From a checkpoint of a small transformer trained on Wikipedia.
Size: 22 layers, 4 heads of 64, MLP 2560 tanh GELU, vocabulary 32768, 54.2M parameters.
Architecture: RMSNorm before each block, biases.
Training: a variant of Adam for these matrices, 430M tokens, 13120 steps.
Each number is 128 + 24 x the weight over its row's rms, rounded and kept within 0 to 255. Layers, rows and columns count from 0. The size above them is the row's rms in percent of the matrix's.

# layer 13 MLP down (transposed), 2560x320, rms 0.053, rows 602-605, columns 160-319
size [ 98 114  95 103]
[[ 40 144 157 148 104 124 166 157 136 148 145  86 177  82 118 149 144 122 111 143 127 136  78 138 154  94 145 141 153 124 136 140 152 123 153 116 148 146 129 134 133 133 133 149 130 160  91 135 126 127 142 133 100 180 120 163 144 107 144 143 160 135 128 100 103 111 170 140 135 120 103  57 106 124  89 131 143 110  95 122 114 138 132  83 143 130 106 151 154 119 165 141 140 134 130 127 153 160  97 108 155 156 125 109 110 147 143 107 124 137 143 116 122 158 126 154 155 139 124 139 120 126 112 121 113 128 134 112 104 105 109 105 179 141 155 113  93 171 153 132 123 162 138  88 113 113 120 113 106 132 157 108 143 125 149 132 110  88 122  97]
 [127 118 100 134  95 146 147 115 160 120 169 117 147 154 122 163 133 182  95 134 138 130 130 136 108 110 132 145 134 129 128 121 149  95 147 191 118 111 113  94 114 120 143  93 155 131 118 128 118 110 140 116  91 105 107 104 177 147 150  96 116 118  63 146 145 128 117 139 125 122 112  94  92 111 154  84 168 116 140 137 142 124 104 150 129 115  91 124 132 159 120 124  87 143 123 127 155 131 145 113 153 153 157 147 118 107 147 143 127 114 112 153 160 125 186 111 141 120 118  73 155 133 116 179 117 105 118 111 121 127 118 111 157 122 132  89 140 142 120 123  95  95 128 130 165 152 137 157 134 104  97  80 130 134 131 119 123  92 155  73]
 [141 121 120 183 117 129 107 122 152 136 124 133 126  93 110  84 116  71 132 137 159 135 157 173 127  80  97 145  89 116 107 115 142 145  99  90 118 113 121 145  95 123 126 107 140 136 131 141 176 131 114  86 109 113  94 103 105 153 115 109 112 133 102 129 114  77 107  99 148  98 124 135 146 144 138 151 135 142 115 141 136 127 119 127 123 108 140 119 107  72 178 136 160 178 138 133 125 153 149 120 161 139 141 150 102 149 144 108 144 160 137 164 108 151  59 123 124 125 168 207 111  99 127 126 124 137 102 133 128 147 111 128 159 117 118 172 127 141 143 168 128 140 133 143 150 159 150 126 151 135 187 115 141 123 111  95 116 132 116 110]
 [134 136 177 108 162  54 174 132  95 141 134 137 108  95  61  98  98 170 162 150 152 116 115 121  80 117 132 104 101 179 142 165 127 121 118 123 146 115 133 105 118 108 138 157 139 146 115 133 130 130 116 119 116 140  99 139 154 112 129 125 158 108 111 135 117 108 114 139 169 178 108 110 126 141 158 178 110 128 153 132 124 108  57 132 147 170 137 130 135 117 143 148  93 119 146 162 107 132 118 127 145 156 121 169  87 127 153 107 133 108 122 149 176 143 142 121 114  96 142  91 125 138 127 116  94 124  64 156 111 131 109 123 152 132 118  89 143 129 137 101 140 169 127 117 126 146 120 123 106 107 129 122 119 176 103 144 113 124 140 131]]
# layer 13 MLP up, 2560x320, rms 0.0618, rows 603-606, columns 160-319
size [116  87  98 105]
[[143 142  73 136 165 183 141 146 120 133 110 168 138  99  69  98 176 120 144 101 110  98 145 132 119 125 111 139 134  98 117 127 135 155 146 129 140 122 113 153 138 154 141 123  68  95 118  97 154 108  99 111 159 110 137 121  59 106 112 126 149 159 139 109 128  97 152 105 106  92 160 173 124 154  87 133 110 110 145 111 133 109 133 112 122 112 126 110 164 109 158 134  94 110 114  86 135  74 141 144 146  86  80 126 162 148 128 128 147 112 118 104  93  90  92 122 164 133 110 160 133 141 122 132  94 164 139 135 138 129 177 122 103 147 118 139  96  98 129  86 133 156 136 131 126 129 146 125 135 142 127 127 147 142 125 112 122 131 186 130]
 [125 140 134 113 144 116 143 150 107 133  92  99  92 149 150 109 120 153 105 114 100 107 120 156 129 165 100 126 177 115 190 123 108 137 130 110 131 107 120 113 173 137 151 150 156 117 130 138 113 141 125 157 132 140  76 145 175  68 121 132 130 146 189 114 134 166 131 123  94 130  94 151 146 125 142 111 144 118 154  94 136 104 159 131 118 165 130 139 160 143  97 135 129  49 155  91 153  80 123 145 111 118  83 105 160 121 134 106  99  75 148 117 127 102 189 106 133 152 116  76 110  97 124 134 150 115 147 131 127 121 132 108 128 134 154  73  97 144 122  69 168 128 130 120 113 107 101 162 145  97 117 116 105  89 153 112 151  99 149 135]
 [125 124  95 174 111 184 100 131 146 124 137 165 123 154 143 145 108 101 109 120 113  81 131 139 153 120 139 149 133 109  94 141 144 130 132 117 111 135 115 161 126 109  62 109 155 153 135  99 125 145  97 150 142 131 144 145  83 171 126 146 135 162 134 124 156 130 106 164 140 115 127 190 130 147  91  86 111 141  77 127 134 179 154 140  81 108 131 145 132  99 111  89 102 119 165 127 141 139 113 119  68 122 100 143 127 124 151 164 144  89 146 109 107 150 105 109  88 127 139 153 125  96 143 129 175 114 151 145 123 142 153 130 134  79 123 126 100 105 136 172 129 104 120 130 141  99 169 111 172 142 153 124 142 100 154 111 104 127 167 148]
 [187 117 107 145 145 108  99 132 136 159  89  80 166  89 140 127 126 138 135  64 109 156 142 155 106 148 101  98 135 149 168 139 108 158 125 102 116 121  86 137 117 111 130 140 144 103  96 162 153 159 113 119 127 128 100 102 105 133 122 151 106 166 122 147 110 147 106 115 116 151  73 127  98  78 174 111 162  95 139 136  97 143 130 109 119 147 112  89 131 111 116 133 145 175 147  87 137 115 127 127 103  96 159 140  99 107 132  95 132 114 160 135 107 133 164 118 111 114 118 152  91 111 123 124 110 121 131 129 185 166 116  68 151 127 123  93 121 101 127 134 150 151 123  68 131 145 146 144 158 153 131 115 123 129 154  80 127 146 113 127]]